Each number is 128 + 32 x the weight over its row's rms, rounded and kept within 0 to 255. Layers, rows and columns count from 0. The size above them is the row's rms in percent of the matrix's.

# layer 5 MLP up, 768x192, rms 0.333, rows 249-266, columns 0-191
size [101  97 101 103  92  96  91 103  95  99  94 108  97  91 101  96 101 102]
[[198  95 141  94 159 190 101 119  66 128 130 117 139 140 124 100  53 137 118  99 106 114 137 154 156 113  86 115 174 113 157 111 173 100 109 153 136 101 122 151 179 137  76 113 113 176 123 132  48 105  80  77 110 146  92 133  94 139 134  77  85 158 157  97 150 138 184 144  72  84 144 124 102  74  77  98 164 106 154 122 108 127 146  97 213 112 198 164 124 174 130 202 130  96 149  98 149 148 126 108 114 154 119 141 161 143  81 106 179 175 130  89 131 152 134  96 138  80 108 109 121 131 118 161 125  64 165 149  86  88 100 119 107 112 105 120 131 110 107 147 176  80 117 135 157 135 116  91 126 101 109 106 108 155 126 115 101  57 132 105 102 181 150 164 127 117 146  98  60 158 186 173 126 165  91 120  95 112 160 127 134  93 202  96 101 135 115  84 146 180 115 123]
 [ 19 134 143 130  80 133 139 119 155 181 160  75 109 148 132 116  85 139 121 114 108  57 192 152 115 143 157 145 161  87  98 121 148 131  91 124 146 117 149 123 114 117 117 162 105 146 110 154  99 144  94  92 164 158 155 105 128  69 138 151 110  93 104 201 141 138 117 162 108 130  89 127 127  42 145 154 148  86 174 117 124 114 104 160 143 201  83 106 179 103  97 157 102 183 137  98  79 102 138 171  96  98 131 200 161 123  82  89 133 155  81 123 150 138 188 154  92 107 167 115 140 147 144  95 126 105 131 143 134 178 178 135 153 162 118  84  36 153  88 174 183 102  72 127 168  94 127 141 117 114 113 107 124 139  34  83  93 120 157 129 107 117 130 127 103  81 114 158 164 120 136 146  91  89 143 132 175 153 141 149 131 110 161 104 101 129  98 165 130 146 138 104]
 [115 102 126 156 163 177 131 122 144  71 154 213 120 147 149  28 116 131 157 156  61  98 150 148 166 121 135 113 122 121 118  91 108  84 115 154  78 128 106 135 120 141 114 150  73 128  81 135 158  69 153 130 141 108 132  81 114  89 119 127 109 134 125  79 146 136 180 152 104 175 110 113 161 194 156 101 167 161 136 145 118 144 160 125  87 127  95 107 130  94 145 115 167  67 111 132 135 160 139 135  59 102 144 147 135 145 112 198 142 105 114 101 122 173 115 202 125  56 128 134 138 141 207 120 209 193  79 135 119  87 145 175 125 146 111  86 121 104 127 111 105  97 124  96  81 112 134  89 205 104 134 114 215 115 129  80 100 152 130 141 197 118 101 156 103  93 148 116 120  98 122 122 131 103 138  94  91  89 115 126 142 164 149 144 138 159 131 127 163  64 132  94]
 [ 68 160 124 135 112  94 113 155 218 111 148 141 125 176 170  86 120 168 159 116 157 120 143  90 178 146 115 123 113 145  67 149 153  94 128 144  84 105 164 173 177 105 158  81  64 164 113  99  74 101 130 124  86 111 175  91  59 106 162 110 165 146 100 118  57 149 141 114 107 148 165 158 141 177  80 150 100 115 143 109 107 141 142 137 198  97 147 161  77 116 143 111 101 143 156 155 152 126 144 108 155  96 102  79 172  89 123 128 129 134 167 154 113 140 137 124 128 140 123 117 146 153 147 140 193 122 138 140  90 161 113 150 121 108  64  41 130 153 105  75  52 168 134  95 166 153 167 146 140 122 129 172 126 166 134 119 177 139 176  54 129 136 107 182  58 128 116 160  76 121 138 188 105 138  82 113 125 110 179  86 117 151 143 151 149 141 105 123  91 154 125 114]
 [124 170 131 181 171  56 115 120 182  73  94 129 132 123  72  74  89 181 193 141 144 152 128 115 157 123  93 144 129 104 198 169 107 111  55 120 144 148 143 194 131 157 123 135  86 165 171 131  90  75 100 124 136 121 127 142 131 132 136 130  98 163 150 149 162 106 111 146 135 141 187  91 106 124 131 130  98 148 134  73 162 192  85 190 119 161 150 128 141  77 170 156 132 113 115 114  94 133 136 120  89 119  96  98  57 119 152 167 115 159 134 111 136 167 129 107 137  56 167 115 174  86  88 154 120 160 142  98 189 127  82  82 126 126 152 165 107  75 173 166 182  90 136  86 114 129 153 119 101  69 115 161  99  63 140 128 150 127 131  91 154 130 123 119 101  63 178 106 135 125 169  93  99 170 146 157  96 118 151 163 102 158 179 157 145 142  94  67 124 120 105 125]
 [160 194 125  83 173 103 127  72 134 124 150 151 200  76 160 164 134 158 167  94  95  52 119 117  79  79 145 136 108 100 109 158  98 202 109 162  88 179 103 163 126 148 148 125 164 147 173 186 135 143 102 102 109 117 115 124  98 120 160  95  99 121 182 106  92 127 164 125  95 129  60 160 108 137 126 126 156  70 165 111 188 108 114 129 123 108 173  79 104 190  96 107 124 155 110 125 147 122 138 104 124 179 102 137 108 118 223 124 110 205 179 125 137 124 140  85  69  89 106 143 114 134 156  93 116 117 118 148 175 158 165 123 142 119  85 144 163 111 102  80  93 184 134 114 144 150 103 136 196 106  78 172 145 158 124 103 126  83  94 110 129 190 116  99  91 142  98 189  87  82 138  75 145 141 139  88 144 137 145 124 134 162 131 139 126 128 130 134 122 172  94 132]
 [156 117 179 105 104 100  93 143 136 151 141 124 144 135 119 122  71 118 183 117 148  97 132 150 132 131  94 127 163 138 104 151 100 128  97 131 113  75 145 125 135 143 123  85  81 134 110 156 163 145 171  99 193 100 140 102 134  93 136 122  47  95 174 117 117 139 114 227 108 165 132 127 140 149 116 140 158 118 120  89 165 154 128 125 175 109  89 120  90 110 113 135 158 146 159 111 104  92 126 107 128 132  84 130  88  91 103 132 159 111 197  97 126 139 130 146 170 190 146 171 165  92 219 189 199 126 143 145 226 149 143 132  80 129 163  78 131 157 131 128  65 141 145 178 116  86  90  91  94 161 113 123  83  88 146 149 132 109 130 123  86 137  95 139 140 106 153 127 103 132  94 130 132 150 139 136 136 108 155 163  91 189 130 104  85  64 185  81 101 223 120 183]
 [111 124 136 148 125 138 108 134 184 116  62 133 169 114  94 147 124  88 135 123 124  86 160  77 124  71 147 161 136 153 127  82 138 103 143  97 136 110 162 113 202 130  82 114 129 174  66  97 136  75 102 103 108 102 145  79 137 175 125 186 167  91 142 148 116 143  85 141 100 189 103 138 124 104 185 102 140 131 176 117 166 135 102 136 146 123 156 121  61 137 156 172 131  85 104 122 115 116 127  84  93 103 103 155 100 122 170  73 143 109 192 118 103 117 137 138 118 148 111  49  91 131 157 158 169 138 120 180  94 116 134  61 155 134  98 114 129  69 155 145 144 133  99 133 128 134 125 193 129 131 127 189  71 179 101  94 128  92 131 115 105 112  64 121 153  99 127 191 118  98 184 113 146  81 164 100 123 164 122 122 197  54  98 124 183 116  99 128 211 137  87 126]
 [ 96 139 119 104 110 162 174 148 110 106 123 127 145 120  92 180 105 117 107 160 147 172  81 131  93 141 106 133 145 158 177 131 113  86 109 159  68 123 144 113 114  80 107 109 160  59 195 122 154 108  86 104  66  68 102 151 174 157 132 105 105 116 149 167 135 146 192 212  74 105 119 168  69  82  73 183 101 100 150 114 130 102 175 106 166 137 108  70 103 102 140 188 123 149  99 121 170 109 164  95 138 194 133 131 133 169 117 123 127 150 148  94 126 105 125  91  83 129 134 143 130  99 124 154 101 129 143 137 119  63 169 152 156 164  76 150 114  96 148 169 124 127 116 164 149 130  93 115 163 105 111 133 144 171 122 120 190 103 126 126 140 131 105  62 129 170 180  73 132  75 116 111 153  83 138 121 105  86 134 155 179 131 102 214 147  80  89 138 130 172 170  89]
 [156 137 120 153 116 118 145  97 151 160  45 162 143 138 155 115  88 167  80 116 114 140 122 117 103 122 130 156  86 153 153  98  89 114  98 165 147 159  75  86 148  80  93 139 134 121 109  84 139 129 125 117 132 114 166 145 139 161 153 152 168  97 168 102 146 198 173  88  87 111 110 154 100  85  89 165 100 142 160 125 124  39 114 152 117 139 170 128 102 141 139 129 186 132 198 128 122 174 102 123 137 167 126 142 145  94  92 181 156 187  99 102 137 172  57  76 114 164 111 147 126 119 187  88  92 124 164  83 131 124 107 107 146 210 152  99 146 139 112 119 125 177 114  77  50 105 128 131 163 107 107 114 136  49 125  62 113  67 106  98 144 127 150  94 106  79 149 134 132 133 105 129 146 144 118 105 111 115  71 173  87  76 127 208 162 106 126 114 100 139 156 155]
 [151 119  66 128  79 121 135 156  82 127 141 114 100 112 149 102 208 168 174 104 179  99 134 173 150 103 123 174 125 109 183 129 139 133 134 121 128 138  99 129 133 184 124 187 117  83 105 177 192 199 108 204  52 107 101 150 164 100 114 183 172 131 166 119 142 112 167 136 125  90 141 121 102 128 155  57 143 136 176 154  76 139 106  45 117 140 137  72 186 133  80 119 126 107 124 123 143 149 148 107 107 129 186 101 117 147 165 120 117  99 130 144  89 160  84 150 176 102 120 128 113 158  92 125 168 120  78 122 156  83  84 148 120 107 131  99 114 178 108 159  97  78 120 146 179 111 163 127 149 103  97 130  83 120 157 137 121 119 187 144  79 105 165 150 127 108 117 112 102 139 177 116 159 107 107 157 113 101 124 223 119  64 161 144 150 133 109 121 140 153 188 126]
 [130 155 128  90 138 155 108 123 151 147 156  80 144 130 105 110 138 202 109 105 149 106 171  94 142 129 130 110 167 130 121 172 147 124 159 124 126  65 113  99 135 112 186 119 107 112 106 161  51 107 115 120  95 112 100 115 138 136  36 129 113 119  67 178 116 121 139 135 113 135 162  90  93 114  98 192 126 120 119 110 114 138 140 104 154 142 116 166 162 155 160  32 121 210  80 129 180 119 137 111 132 110 136 140 142 151 101  93 155 113 167 117 100 139  66 134 157  97  86 126 125 198 156  97 110 137 127 130 144 106  74 177 178 124 166  67 106  62 169 206 130  93  90 132  99 192 126  98 104 134 128 127  74 139 165 183 118 123 181  77  82 110  57 106  91 163 164 125 147 142 137 157  85 148 157 103  75  86 157 138 110 131 170 124 129 140  69 138 146 126 123  93]
 [112  73 169 120 137  98 153 170 162  67 112 144 153 171 169 133 114 105 103 177 139 133 110 127 101 125 158 139 146 117 161 175 133 103 153 164  68 166 131 135 114 142  68 103 203 172  78 168 102 152 148 120 113  71 171 165  72 199 118 134 103 119 141 179 113 150  91 124  53 100 164  99 108 165 168 128  94 112 153 113 146 139 110 121 100  85  69 168 141  83 137 136  96 224 178  78 121 101 108  89 133 138 146 133 139 119 140  87 115 158 147 198  74  77 108  82  98 122 127 137 106  86 174 117 105  98 142 112  97 134 148  99 180  92  86 129 181 122 143 154 140 127 110  93 108 118 164 178  97 137 150  96 146  85  92 118 107 121 102 145 104  82 116 161 143 152 157 150 157 144 133  84 124 124 119 178  87 120 123 106 103 126 153 178 178 129  94 195 162  78 101 113]
 [106 165 144  98  99 119 122 125 143 105 154  92  66 161 180 100 110 147  88 183 153 120 106  90 126 122  92 165 167 115 120 162 122 170 157 168 118 157 132 131 155  95 124 139 171 156 121  94  97 107  90 125 173 131 165 138 113  94 188 127 137 141 143 118  75  72  50 118 120 166 129 182 205 106 106 143 117 144 153 133 134 154 105 127 142 128 175 158  83 147 112  68 142 125 164 121 140 190 145 108  68  92 180 147 124 176  96 131 106 117 124 157 188  92  82  96  77 159 129  92 189  86 168  77 137 144 120 121 129 104 155 155 110 168 182  99  79 117 117 160 144 140  46 147 146 138 172  98 113  98  90 181  60  98 124  72 136 127 116 170 187 156 127  91 102 164 125  82 102  67 169 117  97 139 140 158 126 122 136 118 125 141 169  71 103 126 120 173  99 146 156 101]
 [ 94 124 164 128 111 102 187  88 128  81 137 115 130  80 119 140 107 139 149 234 113 121  88 107 145 161 142 121 107 141 103  48 103 105 208 151 111  91 159 143 108  63 138 136  90 161  93 105  84 109 157 121  87 139 156 142 111 141 147 104 170 140 162 111 134 161 197 137 110 127 199 125 140 130  83 128 176 121 116  85  58 168 143 118 158  91 121 119  70 131 148 146 110 171 148 142  51 133 170 113  65 143 116 114 129 113  53 156 126 123  60 126 172 147 148 168 109 152 178 108  78 150 182 130 195 114 170 152 103 168 139 109  84 105 205  90 108 131  97 121 161 166 126 138  91 102 138 124 139  86 128 102 172 124 105 148 110 137 115 126 127 120 153 148 143 118 122 148  84 112  99 122 167 151 189 148  72 153 128 124 113 126  89 172 179 120 144 156  99  93 158 140]
 [111  84 149 214  47 148 118 116 214 128  98 137 130 128 132 134 155 119 144 191 115 105 125 124 160 121 116  58 132 135 178 114 135 116 148  68 140 109 159 133  90  92 153 129 101 139 174 147 131  97 141 103 165 181 118 195  83  88  93 104 112 169 143 142 127 103 147 142 130  94 109 108  96  79 152  54 109 137 104 192  86 133  99 144 193  91 128 124 116  72 106 104 102 173 122 199 161 140 116 116  88 130 149 126 138 190 117 152  96 127  83 188 102 104 130 152 110 177 144 118 119 160  82  84 181 136 183 175 137 185 126 127 115 170 167  96 128 152 148 130 125 121 117 147 137 108 128 121 155 124  79  82 145 176 186 166  93 161 160 136 156 130 168  90 156  77  96 118  94 119 149 153 126 149 127 181 150 105 133 169 173 164 124 104 172 122 107 154 173 164 133  98]
 [ 99 120 147 118  75 144 192 125  79 122 121 141 120 152 148 157 135  90 151  86 110 170 135 159  94 160 147  94 175  46 136 164 173 152  76  92 113  95  77 163 193 120 153 147 155 138 144 159 118 174  88 114 150 167  86 146  94 128 154 152  92 113 145 113 160 158 120 151  81  92 166 144 147  70 101  78 139 122 206 245 124 158 121 127 112 146 106 137 167  98 137  99 114  74 135 149  99 144 105  97 145 107 103 186 141 132 103 178 110 101 166 180 140 159  85 185 110  95 130 120 111 150 169  72 188  96 184  76 161 150  97 141 118  73 124 106 153 192 137 141 147 172 133 136  94 173  96  59 113 127 141 107 137 109 107  91 129 119 117 155 114 153  85 124  89 145 138 135 140 137 104 142 111 171  97 116 125 117 115 131 161 174 113 148  80 127 112 107  99 146  69 156]
 [106 160  91 133  73 123 168  85 150  59 177 122 166 118 139 106 124  98  90 105  93 142 162 118 195 171 191 178 173 139 116 162 154 134  89 121 171 125  99 111 106 149 152 135 126  61  91 132 114  82 109 103 129 167 140 101 144 118 101 169 168  88  67 126 119  93 164 117 127 160 163  74 131 161 158 150 137 185 105 150  96 138 133 125  89 125  85 163 179 138 115 138 118 156 144  93 145 112 167  97 125 112 102 163 136 179  80 112 133 115 120 100 105 122 129 144  70 204 129 128 122 122  99 108 106  96  91 147 172 168 108 104  92 143 158  35 143  78 141 104 101  80 129 140 166 119 121 110 133 121 177  38 112 131 130  85 121 108 161 110 187 164 122 121  93 154 167 153  78  68 176  68 118 152 147 136  52  95 152 112 134 150 133 148 112 129 167 145  79 148 113 164]]
# layer 5 MLP down (transposed), 768x192, rms 0.345, rows 249-266, columns 0-191
size [102  96  99 101  94 109  95 100  95  94 103  96  83  99 110  94 101  96]
[[ 96  82 115 197  96 153  75 118 127 131 133 159 112 118 130 144 104 109  46 140  98  98  91 113 138 148 161 160 105  83 116  88 103  84  32 127 111  75  82 107  95 153 127 119  96  97 120 123 113 132 133 149  78 146  49 141 169 125 146 133 117 144 116 158 134 154 114 205  60 120  74 119 209 121 176 129 125 137 173 123 165 185 108  67  91 147 149 172  91 180  90 128 127 154 121 136 140 166  99 134 157 116 161  83 143 120 118 126 129 132 153 165 150 143 154 133 139  61 177 147 117 168 142 141 115 120  94 152 104 135 139 144  83 153 183 119  68 187 114 143 177 113 165 100 121  62 184 123 180 141 106 142  92  81 119 136 108 120 210 174 122 105 152 128 161 165 115 142  76 108 136 115 132 159 146 123  96 112 144 131 135 113 122 132  93  89  89 127 144 119 104 195]
 [130 111 109 177  89 134 135 144 112 114 131 129 150 155 128 126 158 138  96 158 140 156  98 184 112  36 168  69 146 100 167 120  95 121 114 117 240 142 128 106  50 182 117 154  98  99 169 129 162 109 114 127  51  93 166 150 166 210 111  95 138 164 175 106 174 156 134 136 111 123 106 152  96 104 129 167  80 147 103 189 147 165 187 134 139 130 131  81 129 115 109 158 126 101 132 144 149 139 156  51  98 122 102 128 101  93 146 112 134 184 135 160 166 137 155 150 102 125 135 108 107 143 146 154 101  94 129 135 105 123  84  72 138 120 146 141 115 128 151  62 130 121 113 138 112 180 115 151 191 164 193 113 131  99 200 163 154 155  94 153  98 124 183 150 163  62  69 138 134 131 155 114 146  73 154 141 131 150 123 135 112 150 124  97  92 160 142 109  68  87 144 156]
 [118  82 186 128 135 122 140 158  52  92 114 177 163  94 204 100 152 121 125 115 113  85 180 172  71 163 111 126  98 126 120 132 171 135 103 169 109 122 102 163 162 129  75 135 123 165 122 148  51 141 129 121 108 194  79 126 115 159 131 167 175 108 141 140 149 130 139 110 113 176 130 128 114 108 133 126  96 171 127 123 148 128 146 138 158 110  93 153 135  77 113  47 161 104  85 127 133 137 146 125 111  67 109  83 143 149  90 153  95  89 174  98 149 133 176 179  93 137 110 148 125  99 180 167 159 129 161 151 100  86 156 139 165  43 102 150 176 160 168 103  72 142 108 148 100  82 106 131 183 177  95  80 125 138 106 120 173 188 170 165 134  97 145 206 134 120 143  90 138 175 126 163 127 186 127 109 101 163 105 105 167 172 118 139 129 134 105 113 107 149 161  80]
 [129 151 112  82 146  75 119  98 173 148 127  75 103 108 160 102 103 181 128  93 111 138 110 175  98 156 183  97 135  67 144 157 142  95 143 118 155 131 131 125 123 162  93 200 155 154 183  99 123 144 131  89 128 158  89  91 163 148 160 130 148 140 163 132 146 142  93  48 171  59  87 184 154 133 105 156 174 152 111  65 116  80 168 152 137 124  74 137 171 133 176 108 135  87 162 130 164  99  93 135  70 109 131 139 103 120 163 124 101 140 114 166 120 124 132 134 137  98  83 124 105 164  49  75 136 107 116 146  82 129 161 138 107 128 120 126 177 163 135 117 117 133 188 165 164 124 125 165 141 101 143 105 114 155 137 141 130  85  98 166 181  83  93  62 116 134 105  81 132 121 191  78 149  48 102 101 104 126 151  86 102 165 155  77 166 134 125 101 111 150 151  54]
 [136  97 158 158 123 117 143 112 166 101 104  89 100 152 106 123 133 136 110 133  92 132 138 206 169 149 164  88 148  97 118 143 138 139 107 185 159  83 156 190  74 156  96 140 128 139 110 148  58  97 155 160 103 138 147 134 170 139 162 130 121 148 107 100 117  98 132 113 171 121  68 171  99 126 123 137 159 152 215 132 170  93 137 156 181 117 102 109  59 104 117 128 115 171 131 153 149 118 113  32  97 130  94 113 153 144  78 106  90 134 149 144 124 169 134 173 161 127 127 119 170 135 142 182 102 111 155 109 154 121 107 151  82 127  83 188  99 153 141 126 123 188 108 176  48 114  35 159 168  32  95 165 121 125 105 123 106 127 121 128 122 137 114 164 110 153 122 105 176 142 116 122 170 125 110  70  94 175 119 152  93 187 124 126 141 143 134 101  91 130 186  74]
 [179 168 165 128  66  86 106 171 147 165 142 138 156 108 103 116 121 113 131 151  95 114 150 165 128 167 145 144 110  92 143 133  90 107 179 144 157 132 159  95  83 177 112 114 106 147 107 170 142 141 178 118 119 168 157 168 110 138 101  95 108 226 119 151 160 159 132  81 127 101 105 153  86 189 120 184 120 148  70 124 153 137 113 176 167 139 114 141 132 162 123 122 187 135 163  95 105 120 100 139 215 111 147 141 123 115 129 155 103 164 132 141 169  96 144 104  94  78  92  29  67 128 125  96  77  78 170 104 163  97 144 122 114 118 146 147 108 104  95 115 134 125 137 153 192 122  92 141 109 132 214 131 127 118 132 190 148 124 125 113 170 179 128 132 166 146 125 177  95 127 132  92 116 117 147  70  77  75 212  86 121 120 109 165 115  96  70 125 105 144 150 122]
 [126 180 138  73 113 148 124  92 178 113 121 121 124 144 132 159 101  77 138  86 133 101 125 151 129  80 137 173 135 113 135 166 114 177 119 190 167 109 122 155 150 134 161 146 120 161 103  68 113 141 146 102 108 138 200 133 150 112 131 145 133 105 108 132  81 138 121  79 118 104 132  94 127 131 150 124 116 118  93  87 111 153  88  90 109 111 177 173 159 158 178 165 140 101 139 155 157  41  92 168 130 130 112 108 122 100 138 171 169  91 163 124  92 104  87  98 154 139 170 103 124  99 174 102 146 159 114 113 203 105 132 169  86 139  82  90  11 125 109 175 146  95 195  92  77 130 115 162 169 156 115  70 107 177 128 160  69 138 144 162 144 165 142 162 163 108  81  82  72 124 139 164 131  94 111 120 126 151 142  67  85  89 152 127  99 108 171  94 116 133 119  64]
 [206  91 119  95 120 123 135 153 108 114 137 212 157 187 166 104 102 105 120 145 140 166 134 122 106 112  36 133  88 134  49 176 147 171 130 116 119  53 117 125 161 108  87 157 164 103  96 136 131 118 185  97 152 116 121  95 106 119 104 161 136 144 164 158  77  66 116 206  92 157 147 123  92 144 165 143 131 145 154 157 129 137 152  95 175 162 117 120 136 167 112 194 155 116 156 136 126  94 139 185 220 141  97 107 168 126 118 130 149 107  86 117 172 115 134 145 124 165 135 136 121 119 124 148 159 142  82 106 158 159 135 130  91  49 181 155 108 129 142 105  79 162 143 105  88  54 151 128 176 152 148 101 137 121 111 115 124 150 144 184 174 126 106  81 106 152 123 131  71  92 142 153 172 124 121 153  89 145 125 115 145 138 108 140  92 146 153 136  81  70 129 196]
 [146 195 141 189 126 110  81  53 116 137 122 114 125  80 187  85 177 106 173 175 125  41 104 120 189 121 116 126 131 103 107 144 113  74 143 123  73 103 145 107 147 168 143 107 152 121  42 164 143 104 165 181 157 130 182 144 113 148 129 125 150  70 131  69 130 165 116 158 114 125 127  74 100 170 145 134 105 119 139 180 137 123 136 153  70  83 109 127 154 184  79 112 140 115 118  93 178 133 172 155  99 111 150 121  90 109  81 109 160 102 165 118 137 182 122 132 113 141 122 161 140 168 136  79 120 145 136 180 129 159 151 118 124 126 196 118 138 110 134 135 114 108  63 168 103 145 199 122 172 123 101 138 156 170 122 122 149 107  94 184 151 164 125 131 155  99 110 204 189 146 140  95 105 150 123 173  87 152 153 150 139 122 142 140 167 128 202 151  97 112 165 127]
 [ 80 185 152 127 147  89 152 130  53 128 114 101 157 150 134 122 175 139 142 112 118 168 129  80 105 109 130 116 122 142  67 112 141  92 142 158 143 129  78  95  53 134 121 100 182 138 134 117 190 131 102 100  96 157  54 109 121 131 144 125  91 110 128 122 123 151  82 112 114 176 130 111 169 115 135 152 132 100 135 197 109 140 151 152 142 118 203 138 101 166 103 185  91 146  73  97 249  70 178 139 104 181  87 105 154 140 114  84 139 101 124  80  95 127 148 147 175 153 190  86  76 138 140 124 176 139 164 130 144 161 116  85 155  89 124 147 153 166 143 140 117 160 144 141  92 156 143 151 106 157 120 132 153 196 102 149 154 126 168 107 128 165 135 171 182 129 163 123 151 125 124  76 126 143 155 150 178 160 106 152 134 183 119 167 105 120 143 167  98 197 165 111]
 [108 145 140 129 200 177 100 127 147 147 122 101 128 134 176 159 134  93 130 107  81 161  94 104 172 152 138 122 172  92 178 110  94  83 108  84  96 125 101 150  99 144 142 125 106 168 143  76  99 106  93 136 188  76 126 108 192  93 108  74  56 117  49 119 131 160  62 111 171 123 170 133 108 117 127 145 118 154 125  92  78 108 128 154 187 126 124 166  75 174 107  72 111 102 126 114 153 151 161 157 134  93 162 129 128 117  91 140  88 144 170 145 164  47 167 123 148 164 113 102 136 136 146  80 172 119 145 131 132 153 122 112 134 101  86  88 171 110 159 117 154 133  78 117  96 165 105 146 164  87 121 126 122 146 138 178 216 143 147 180 101 110 156 123 207  63  91 109 161 153  84 133 151 134  94 167 121 156 159 117 127  85 151 134 108 145  76 143 170  89 100 104]
 [149 122  87  97 149 166 103 123 148 108  84  97 177 145 167 122 173 135 158 160 154 121  98 117  73 139 130 144  95 148 109 158  99 130 104 157  76 110 114 109 113 135 134  74 135  80 109 104 114 121 171 134 134 104  91 112 112 155  63  99  64 180 139 159  59 109 151 123 144 166 133  86 133 100 149  90  75 104 112  90 191 171 144 137 215 130 192 176 149 131 146 142 163 162  87 112 158 133 116 142 147 136 146 182 122 211 167 181 102  94 145 110 162 177 112 154  95  54 179 126 132  55 136 133 141 116 181  90 123 129 120 140 172 108 134 116 146  85 147 134  98 128  84 133 148 107 107 109 131  79 145 138 114 142  93 163 163 116  84  94 107  73 118  93 121  99 108 104 175 238 136 143 151 171 125 102  71 142 104 166 112 124 153 104 119 138 141 156 173 156 102 109]
 [138 143 133  98 124 190 107  52 154 137 211 179  78  96  55 161 106  94 155 159 134 113  87 140 150 119 136 124 194 121  79 124 112 139 165 146 155 133 145 178 124 133  91 184 103 119 215 142 101 139 121 102  78 107  62  88 110 130 108  78 139 128 156 129 113 123 118  94 112  84  90  98 142 141 106 140 119 132 151 156 167 131 177 160 132 121 128 144 143  78 130 148 144 147 115 114 122 125 124  95 136 134  86 156 138  85 123 123  59  67 143 108 124 134 176 129 166  90 182 129 167  83 159  76 103 155 133 152 152  81 165  88 129 207 138  97 141 148  52  97 159  97 160 117 122 101 123 172 182 106 105 141 113 119  91 157  78 152 105 133 156  89 140  97 133  46 143 144  89  87 113 167  87 135 155 160 103 107  98 145 171  58 122 149 140  97 150 136 135 169 125 143]
 [128 104 207 151 127  96  71  96 134 133 145  91 108  86 122  91 169 110 159 153 201 190  56  91 178 127 142  77 128 165 171 122 176 126  93 124 128  76 190  97  45 162 126 148 146 108 142 153 100 163 155 146 168 181 151 104 168 170  89 157 171 100 159 157 153 155 125 148 143  92 163 105 103  77 125  78 127 142  80 126 171 159 101 156 122 112 190 137 141 104 166 129 138 145 103 126  86 141 172 152 125 140 115 146  69 135 135 147  80 141 127 141 118 179 118  98 127 111 188 127 114 129 108 201  85 128  92 148 123 149  56 133 165 107 161 103 149 156 143 107 131 128 134 105 119 114 122 146 140 150 134 121 127 121  75 158 121 146 155 106 137 146 119 115 180  90 155  89 123 206 141 142 154 115 119 152 124  83 133 120 144 102  23  96 118  96  99 151 103 175 125 184]
 [146 104 139  94  85 102 116 128 144 113 114 117 140 115 124 115 150 101 148 139 118 209  98 153 138 109 102  59 167 143 148 152  96 116 165 145 136 180 135 109 179 110 174 160 161 130 119 172 152 128  88 121  79  93  97  97 111 154 109 128  85 136  53 138  99 150 131 126 185 108 132 118  95  84 109 141 125  70  99 116 183 115 147 129 130 178  84 142 123 138 102 108 135 190 145 128 159  76 126 167 181 158 153 130  92 115 143  93 119 102 110  96 115 143 136 138 165  66  46 120  56 116  94 126  52  26  98 103 148 110  34 163 114 107  93 130 137 119 151 145 147 147 124 180 159 186 121 102 112 152 177 140  81 191 113 155  88  93  88 130 103 108 120 127 135 113 148 146 131 132  80 154 108  90 158 109 151  74 151  64 159 125 117 145 130 119 124  56 128 144  95 148]
 [123 160 146 136 130  97 200 171 172 135 133 146 208  90 157 117 126 105 151  96  72 130 137 117 186 122 138 173 167 115 158 109  86 112 114 107 115 122  98 111 126 171 161 133 130 110 107 145 119 171 131 181 132 118 141 163 165 178 144 122  70  96 129 121 100 106 185 117 132 177 139 116 142 159  72 151 159  80 140  72 155 142  98 141 175 139 167 103 108 138 154 134  94  30 112 152 142  35 101  92  78  80 122 160 138 113 138 153 125 166 151 164 182  94 107 142  59 143 121 109  78 140 129 116 116 153 184 116 100 147  92  98 157  68 133 146 125  85 107 143 142  98 104 120  68 118 178 134 118 159 141 175 123 138  79 130 157 116 155 115 116 156  75 104 126 159 189 119 151  65 136 161 130 119  65 139 163 129 100  99  62 111 128  91 147 146 114 175 107  58 108 140]
 [192  81 126 100 154 178 151  83 149 118 146  90 163 122 115 184 170 104  80  99 156 164  98 112 163 174  93  99 109 104 113 105 154 128  42 138  93 121 125 156 132  84 113 161 151  82 125 133 111 135 139 153 130 128 134 148 116 171 145 115 132  99 146 171 125 101 108 139 170  92 165 116 112 130  34 137  87 134 166 154 143 101 123 172  58 155 118 184 105 105  80 141 161  95 197  82 163  59 151 111 163 171 132 199 143 128 116  41  87  90 147 133  84  95 143 159 129 159 116 172 101 116 143 132 140 145 114  65 151 107 139 172 138 103 116  56 114 146 163  78  83  89  96  87 138 119 112 137 183 111 102 121  80 100 114  78 134 124 142  93 142 122 103 108  94 164 119 119 176 109 146 148 136 141 153 132 128 129  64 136 160  95 142 155  97 205 137 138 138 130 100 135]
 [128  77  81 148  75 124  89 143 116  88 160 123 155  76 177 104 109  61 161 125 170 162 103 145 136 140 181 144 123 142 145 154 166 163 136  91 127 172 131 135 109 131 184 180 107 149  55  46 131 200  77 147 154 153 117 132 158 150 155 126 122 111  96  94 152 117 122 138 126 144 123 196 132  88 166 122 165 169 163 163  86 137 110  57 168 136 154  77 117 140 139 120  67  92  98 109 127 132 192  99  95 131  95 148 123 175 120  76 119 122 144 134 130 123 104 115  95 233 129 129  91 138 165 199 109  69 133 164 131 162 114 136 158  70 104 156 129 101 108 103 141 181 105 163 114 171 140 118 139 130  98 142  96 126 131 154 156 113 148  95  82  67 125 155 158 131  91 184  90 154 149  74 111 152  90 188 118 126 151 124 148 151 120  87 139 160 128 123 109 164 152 111]]